{
  "n_kv_head": 5,
  "d_mlp": 960,
  "vocab_size": 2239,
  "norm_eps": 1e-05,
  "attn_scale": 0.247,
  "bias": "none",
  "tie_embeddings": false,
  "parallel_block": false,
  "init_std_up": 0.0376,
  "optimizer": "adam_atan2",
  "lr": 0.00158,
  "beta2": 0.98,
  "weight_decay": 0.21,
  "seq_len": 1024
}
Each number is 500 + 50 x the weight over its row's rms, rounded and kept within 0 to 999. Layers, rows and columns count from 0. Numbers have three digits each. The size before them is the row's rms in percent of the matrix's.

# layer 9 MLP down, 160x960, rms 0.0776, rows 132-159, columns 192-239
124:464407534545497437538470465479551418540589576406427442440507523525566542484518471538533435476528504518478553459469504458503586531545537588524550
098:463526456601549566565472519507503620478500510488529609511446397499557460469513532521566488495559485488534579489469391482572484456398564573556564
101:482403534515481431574496440492472567479503571574590456552506487512590511473528589512483517438405433492472474532446479500439538331517467483512484
104:492533479475512447559465479459413476526468453480493318502550555578513551517477478477472474503541447576526543457525441567466593492538485551483511
099:528470445497417497526464543497529560473503439512504546482499501448495503523522426501529541521527546457467513517634473493474481517607473510542497
098:388531516520521565527422517491451425515536452508536449491448589469497552523476386489520546428486489494504470518592486565537574464522515513543523
103:502509534494464506561552487466486591516517465502409477511505481429473513510461443514447484459501495503524530562476489424523446494541555554398501
093:457460567483582615516479520583464450546492545478492424513406509563555481513491524428590633515473479491591441571430547480450452591457498571418465
099:494461464527613532531554505524461523508486479449578588334481446521541471554488476481562467534511475557516592495477420520407515522491414547528459
094:499585527442508520504570440529421485605427510550525509525604550509511523547387530463421516541539521429504436497480424522476547546539460539497481
098:497554509589504514557474497503483609544546464522584473517558480480447478486574506521500508617544465463574437520542521531428525558502523490492540
099:538612484530490520619425431525474302454416498518549548510448580608442565561484512533465601481565443569476514385587485501517527544499457500503557
100:443558524520434528499407551397494474503547583506527507539509483580505490448384373547396458517409480499519580539620530485471457436540432505472473
099:351532527470426464541503456476500590436463380523510465472484458530418548471431535516385423364544488458472458516489531510527500472495448541463503
098:474493507547511514473484511449506559526551419437503507524590615480415447551437508496450623497476562552525494548479490492523511447605514499489433
105:464477527436412576484455490418548424510486525521380509462461538519553500460531558484518501521558508474460545510428492506481564458470479555459507
105:546573476480411571500525500594484517532478504544431530523543484456525520580514453414447477529482523534488535548445489523462532558500519504569458
100:513482510544418555469560376522484556465450534563512513506514461567456549426562466498461539430597537475527518458386533512552498507476496563484538
096:496574482536444434534635522550580406470445481395516376513528524502566562633517451545509466547532429470573534527574522491393494494492467495561471
108:549473501466535405435508487409423486586536440564614498473503537520449552574451490485508533466425568506518526533498380579533529546542451540537395
097:554495534461465507637503520498377494499532524553552532438452544457459435495516529435503457583446504490461487528481451521559418497489582609499588
096:407510475510417499398525479563514523430476419423491527440434482504465489514547615483490447501499491496540500578504484510451502453489424455529518
097:501528508473596526495538495490551454409534563561487459558447490443503622519575448528626580526587525471481482407441509579542494612458564430458523
098:518425477464478510496461521466517483591505489537491465450506518587491522545502437489418487493436441513474527473467485543491526461613466493545441
104:551547488436507506577399534583506468483442456468497481581552604494542394543551495517482592576474418482380527569512537573530561455507452574503535
099:435488455467530550633478542469535474447533525500534553612574545546427592597533528501506534550501482487459469461550432545519392605447503488470502
102:551449618531506497477571526546486561458486471535414525494523500467540539518499530512515523456636490485388427509505567531499545578479531509489453
097:520514466401542553527527548484426461553496509483539479617470512459505519496484488574543575404451498546484495550502427442523517480493460553489539